Each number is 128 + 32 x the weight over its row's rms, rounded and kept within 0 to 255. Layers, rows and columns count from 0. Numbers have three digits each. The size before them is the row's rms in percent of the matrix's.

# layer 15 MLP up, 896x224, rms 0.106, rows 173-201, columns 112-223
099:115107112136084106087125098148062174161143113160130133114112117162121108173109120170151081072141143104198161123104131134115123137178080093054120150149129151149154105111149152102119116165167049111074088138093134062090117212141165110094107179152137211110144152126141142148117095126150103154118134214156105148152076095108104117145083052112
099:114169143175120153117126160099158153100117124190162105137114095110097100136146118121095161176144121163074073081135100124103166080141155054134176238175093156073121108105168067146084150145089157134103126104151114156130131110080091171094063100092095129139127126106156130086151142063077135181147131133136124157124150146170081132136136156144
099:124167108149161090151155147116118124151180092083123103133085128160166088171096115127186202125135104143123058116126114132091110154071113101123138136177095149125214164085093172101141107159127173097112102130161144085114162135099166104105179130162120139115174112148112131167106127114118114158106132147160097141120119137142110142184124140155
100:130138162134145149139109160065114178101108084158075206145134120118107108072182180125088126144158074138141154111135137091152107135124156090067161136058125121113116149140181116162097094102143105132133127084066153094096139108141140160089171165168127159194164092104128117107155128121107095147168131161158102131154197117088094194094152077113
101:144096143141126154116185149145094071119155126106099131092095166117123122154119011114141087118138131121127137208144117167138107125150194081140143060117184165124169169111110086122099124060118110137169150132124095064113103087134113136178114100105131118107158172068108095118080144096149168117125109168127110194132113136153114121156116153138
103:072117127136140119089163197124137137081166148159192130101119112112098173101075080141111098132070081086099178150075129139113125096104146164136135173163092127054123133099128144103143114132112109148140160085131110147139156155150123137156174135134067106163150119089110098182106125105153132120142153119126073096061147165134108109160135122113
098:144136110177146173211116104154122106135076081088095126143075118142105120122141099119067161109169111072109160145097120097153206166137166109173096088129121135166150116090141172130126202163124149153098087131117148122189114172062084167189138161133139124121118134138092097108135107075084096124066123096121132154166115094124111094151087156148
098:086200116146108126144100108199077110142205129137099135150091170136135104102211125120199081126115146121160111140175099140167062127168189121120082099157082131165129133138131132167107087121142144206128149114161159134152089163113125183171109111171121156116125150160165136087102150128138086154146090066073096107125134118197108181169100108161
100:091171131129074186129193157114111157140156138143118173100151123152120177127115095153122147141128087081109062124118201153098125127173176162069043100114149104118110107125103138037067106167129130119155158074136112121105173121119074144138138157096112121106141093129098106108119118157149150193130112130153121188116121168149124135115215141180
103:142148145075068112107153121158131178126067112105081093090127157050112123113177212172144129138120122203108097160113168118073127151130133104192102041120143143136138113139095105151128091127115177160137139098112173146116138066116164130140182111132188153121145097085096137156140163144142137091155151177180105129098127086143088170123100127095
094:171094172168113140116146121173199070131069109110151085101100064091130205175104176143153203153190076118135152118128059148112110104090138104115133200097065142125125141126094143128132123162080158112132111158117144108144086095154146144112162090150157138117154038111117136178146135123171158152098137104079132121099098118158104093133106150138
096:132176118154103146147096123143126119125163111102194134148140132111092125135150118139135080167121161072139110149121065099121110121237121166100132139104132146152044059115142115171126122131131112118127154086144137116160151141138190114094166173144077097147101142148126127065130164105113145152164177109103079109094135143158123166122138091161
104:128148134116139104096153123132150146148140175143144137112135123056135140148135135147132129145184177068091093083068110122148084155048169119166152094159046103121148166157153183076115166090182102097110168098095119165132142181102132118138149128137129099130139118097143114124126135122123109078193186154146128096147105124130142149061139105125
095:119062152115162133063134137108090180144188123145092152116122155087148166112116086153105140113114103138090120131123160161170119116181166090084095105079135076087128146164133140122124138100075069144149115197048125117142140104120149128129147110187120108136102139150142143071151137178157117116157122156115150129087099133145143097081169124133
095:141116119074124129154076107119157107113172182132148168159208107154077133174164129141120112175109165099117104125132167066116148122091156133211129156132151090085147184196074103127117112070130093110128101095089113122099117111107076080190108130150170109146166122126100126135154136149142113144129125111127089100138111165116123168084107150103
102:142118138097199083122161126115164148052102140147123131151106077141117086159171150088104094097135106126131129110077085153186181132110084097142135169073113176104108161150118129113139153160080172117125083157160138120064133128133088098151129136134137155130108147156156107081124130123121099099114139162117101069151166101173172097156156071107
100:111135137152106099097147149140152116037140126115122076137085100134121130151116080180166111066088121111164155143176127200130110189089133161122144112168134086147146117153110149116184097151130180125097119103126122083187173105137111134169184130205142098107086174113103131110163156118100113133122141149163152075175143107092095140129136078087
105:169132112172101159135131097153174090155047201071090078072092187146143116078125177102148108116118129154081169155102118094141102120110123150149099159108146147106148126202105125084121118121094147170147161152116177152148132164150140104098157157183163134173113181108124120081173125117077133156146149129116142095121093102125080117111143112150
100:184116067183109186096083114091131117102119185135156150124140108132131185168116151083139151121141084120104085177156103094122091188106104047140109137110112161137161085127093110077100139172172088170145087108180175131176163110167162130125150104125157189151159135119173096149052094123121121106151178069110126117161082129139174150143127155136
093:100091137123167153088105141113159115110143098199141098170197183178120056096136162058095133108153112151074103142127114181148128112114110100149130171118109121172075113157102094126120077146147137095132109110142139087182129132198166110083161163115103118166177102160143120205119172102107204101125059124101108112156145115093128107118136121093
096:133117178137115141154079191142134102129084141102167129114121197138158184196114159150147084152137102029122171169107116100115122161107158111157130129123188125135146110088149122106144092153140090135149072150129142153150162129121140142127165139118156111150125136200134163058029123126099085116146123133145072125162088160150135115106163175089
101:166122143127131083143098097163194136135107120135214156087111155137154049076149126092116111098068086139121143105124093114155107141140134139113073108215139151140084046102063165103144110093182161177113165148172114133140103174105143141177187115111179079125083112108156171113132094141129082160195150152089071113164089089124110162113108193175
104:130119204115082151108119118125082134105113123079118152105095109117121169135153156151133137090112099140176095080131097149147083063161168083089136080131153127174176135124099143086133153137179098166136081124143171117118120140101111194151146185133126097069136072095146126141048117117114108136146107196147115077147079120139084149097140084150
101:149140164090096102087132089141170142129142055101126150155044170141073136076083086160159092090074115123145171138141167147142136114135147062116104101127178159107121164099139162162099178175159138114087098119134155078141146143185147157155081144135121091137091128172109062144070134088103156152136138156121129087139128177116146139102086119064
101:169122159143124132188104148107099119139062175160128109151097079136150114150142154124195144143110101084088047134028156156120074183083139150120093114126090127108125142119136142088102160121161117136147067170100137123160163130118120155098170134129159131138123142147051159101137125157086189136138112146182166114109177173127097086133102134144
095:146148163180115121144050096124092150124130107176183048087122087104110168148178105147076135154106147092103119125147134135141150160159128116141166141142087156144119165137083139142174160103187081199143128115105159145186126163078125092137111114132129141108070127145139127145184120085112150138154178030120165087113140101149080091182110138099
091:159131156088159106133116073142159138061173124159083129161103152142083148118115211127066143132101146089195155083108093149130160101161106103187079153176136111131142134149141142070184137081162094065051166127107180092124126101160079124165119140088149127122053057099144161149154067167119159087107113119145172164171121100182115155142142127120
106:125117187152107149130157120173164100151164146108128083124131162169163134092084098166169125109131074088152153149137186133121134168166078126151134143099130191128173139123106116132132130176083107134117126060109169120134130109068138141128096125224159089138148132177066124090108082151119192103077055148124184109132115139090119146097114041102
100:165146101171122123129154132160145114149146060163118096102100145115125136118095163138062133108081121093146176175064124139133147183134164161148145179167123180075097110173137118139089102124100164186112130123124160104130147180145121059104102093142196143136097106103166117098169138108145138121129097143115146108098130121127175136089150156134
# layer 15 MLP down (transposed), 896x224, rms 0.137, rows 173-201, columns 112-223
107:161116194149150131196089040131099127185102151184140117141165097106093157053109140122108117139124074144132171120095136135138134067141114104099110136094110165159117168089084107202156149110143138121104120063164144172151133054117142135174161147066215127157120102096145105127087152075177137122079159125119126107150132111104133127151126122041
097:106132098131173054118151156145100120110082172107106109048154126139131124189138075153145156117183171163117130111113164125144140115189108108058072120136125176142139097116119187169127103086151108087140074197088114148108129106129132139185156136059144173158200039130134110152132077186108144100127115105086155135119178083094129136128107133098
099:133087160143119097144090160122133118068118116107106175110132103115158161199120138121113088106128198118121185119117185117189166171141171136161156188101135089064133135127169130128088115118096098136152103075137105185130105112158116140142038083092170113089129064135108157126172175178115137135167114114106109075141191068059173143144132126139
101:046098072126148107110119124092092071128149125119185106144118047189218083140152141113160135096195123108124119081145131113090136114104131084171113112113142154186172121068131160072099172123089122108130135128137076111082135076127084139063129126117104033138145144150075167133114140131096160154104110102133104156108144135127080117165149186121
115:129098151113123135118073130083105085157174111157177107157105147143167133154144149107140148100144059129096137145152144099104121104130124109127120160094108100154105119080079105118110151153166106109156091111187138082127069083119160120110104094190157083176151239148147130170181143149215125104070093111135161159136070161119148175105155130130
103:157153149121147062135108057144123141181109092152110062186123123155111160200116126117115121096157180119146111090108136170092130106088154132085128088099118126107119062101159187114123134089142157103074180113105114109121108110142078228158112072118181122107109146095153160125102085153140134127112060174157129195138170129136149120134128152160
104:147126116098169089041148158082077151132111087105163186122131075118085152108081142159160090209111108155047127108115149141098129101115099117124065082182132083127095161139109162127144075111111057138116111158136165144143166094108163080116113067155150160158155179076144109113179146146137174112195144137143167142127131114123114153136146144118
094:186084075143088124079152088139125186112119178072173131115157113093130079146138117110136092075131111171148136107138147093111133166127149059133188065116163093160156098139141083099129130086109146141076124124130107189134078135168126171142136166143174088082086094097112133164087135125109134122158193137154185114084129138157153036153112133113
104:121159131084216147081114156101119087081128081088084128137129141117053152062131176135133199134138189104160141172161146132194087079164087109145113119151071090117104139149189085089149106142155132134102112098134139108180099137112147117101075191154111178124098120118178181112119145082154115135132119120054124078184127176127138128118103125110
104:084136111138149144166157146152109105139147169113195073133097153135109064174059113056130076164165110054131086120114157190116097172151048202146127173131101137086180158078126123123167121118119125100163129130143102139137158147136136118152132160119099094104091115114152114127167105142124091130150114130126146154088167136085135148126085080138
091:104093099131176124134146130098150178152181167138135138157134187115135107120154122154118110125087115116122102133144196145181092132108097125104130098166192110174105092123142138139158136143152139094131104122085103144095121168127134094128065146091112156170090000136086118081048110131144137092122177090144103084164145112115184170117170140114
095:140119147147138114134132146112200097125157139105129120134096124104167119099099099110117177095164128114096123123116144135121137131111128113146134111135137107081131160136098126104110082153146122158125164084111118154104089120081065152140115170096188143134092089136141078102139133152077174104070095095141138169163113120154211109105107119182
103:183142154142121064117096146092108160128166114109113174144117109127095141057093116110090119055104167101142093146135126139130078160171146178082108188168112198097088102150154108144151135121113137127131106133174121185129115048104098154182121090170155115138139051149125079157130103146166080087100115082077084126126216166096145102177098161134
098:143171159145170150146133189160059097066093154102143098085107084105139167088101196125169130164092108158107118081117088093110067085154111095133134088148133177143135084089140128181140142108074111097118131146081091109124174080101176154185118105102074149141142102187102091163135080146149110145155095100092095176153101170180181150171118152147
091:116224126160167112112167154144127153107079136133121084125120120131120102093089126118136160129159119106163082062105110149102125132103107162084120074126170085138144147096152192080126182166152118121111133144148082163111128109173190148143107075135104106177173076111146131115160129144078177060124191136092133106161130115140117122131143163122
100:082128105108139164113146159100209114139097039085138134139123125107115094109175152117167178150165081085115151124148146122167139108143181143105094170164086131141078160147093116119135134141167133113139113144125132047108096133104111078128102168057083114142075143144115117109122177142108165158162177132122193164086185128139148141145088118156
105:110085148143112156159100149107113098090134177129160173058170103128139101102158173129124177161098116092115123126078165127129151123182121120136139156104089111155067074138145131152134164127130116074100163095148077158118093103091135112073148108177132107198145125088124106130094072156125162154079156127149138085121132108163078083066114194117
099:113134147102122048159131041101121152131149115137110177118148135109154120078192120112073134103178122115103148133103086122133050134197143140097122136221158087140118109081126125146136179172110157171186134128047136124139117104076066132152133154208118124071093117124115133134172125130202033134112131102095114110196134134138147127124156110110
097:145111117117147144089125078136074126155129134100098168128164144108152174100108168082167141118126130169138135110123078106170148142186141096136143125134113114082166150134163153172126164078092126116134092129092117135114082156163159139098115165074117204170150152077082146177104135121192110111125131097134083097120130094101134138137116134123
088:178151107076111122136094121154173182132075149118117217092114129110136163181106130197070174166094099108178144115119090106106175139098171131067069081137059139083177149102168156104074118115178137120097153116124107122102119128129115161177121118142102118094102106085160134065122089142107091142144143112142175129059099159183106077159158158136
101:107150113100162121154104050106155143149155174111147102104159066044073148096139132139162151060089107186156073133092164127159098157135116096177105141109099081167134108132105156157052142107123103154082137128170145087079109145110167092102114188057089149077113129097123105110115124133191106109086125120133135192172151128144082131098127163145
104:055098143143152143170153172064114153055132154163150082095157088103101153194129127144083130129116093117140142125089138129201119177130175122093177149102132097071108162176149139105169133113173154080194077100082103117155181159121138132103143099150150133123129091140143154141097123149162082155105177116140203126115106084121122073170092103151
113:111106155139174111166190141126076143129108139152153133103180096075116136165105145126111118136091102146119127138190092116095096137105157050148131078078111194145180153086187165174162127128113178135106110112208180104127155125150103076113100073077179111079147129105129139113125090119128126125149130176132082199120111165121153142115153125114
103:178136129205206131148111119146115122156130113136149106141145073133148194161132114150090114084156124107208125110147108141149150159165164139147140119102153097073150126181088065152140065146110169078168082090075058070097163121113161125140198112113151108120182141137121106149100104187100126075128120113112137158148146090113141114155099176087
094:117159068113182121129111143143119145172145092121085153132219137098096159150092150146140143106136096143139146151152159126171094119119111134115133134145098152106200093140061146147106132153168130112098120125143095073147155077111121097104123142127121197135147027109196061166088157120157149171102093106139140065103101098171137158104149108173
094:094077130136133190111142188079124111130086086124116152163110122135255114083108148093155176139117179158169134126145153140130113113135090134113154104085185101097145081147148146093102145129135128161116157135093172155095161121119146139115184109116140137119102074120142122097054143152123152178103108157108129138115084086167130129126145148086
089:124120107118113154195116138128137122174054110104184168097170075164146119071128099117170139129131096165091085117128140168100144118111158117107167101067168106104115156117126157145020149142115163103155151090107128152112153189158172118129076139106108166185146132167090150146099185122119155101116144123156093123157088135080135113101086116155
102:082186161111146166101099148103090138138164164176114176103132111125101150206153196113108086128114139116140149172126128193103123170169128108075150149097098032115125081098123113099100190132103134113157152174139111110097085100160095129138148129139132120086195111096109104119160105168130155164129131170058128156125121094049137115152131118106
092:102081158094105097098182139112179093118105160109160049140137130132139157130129090112145145135164102120126136094124135129155125167088119148132080124137128100123125066161157159113116177144119083071137142062134091134149132101095138120135175111109163063141148061148125095135151100128092169142142149082125183159139125126176087151112099108128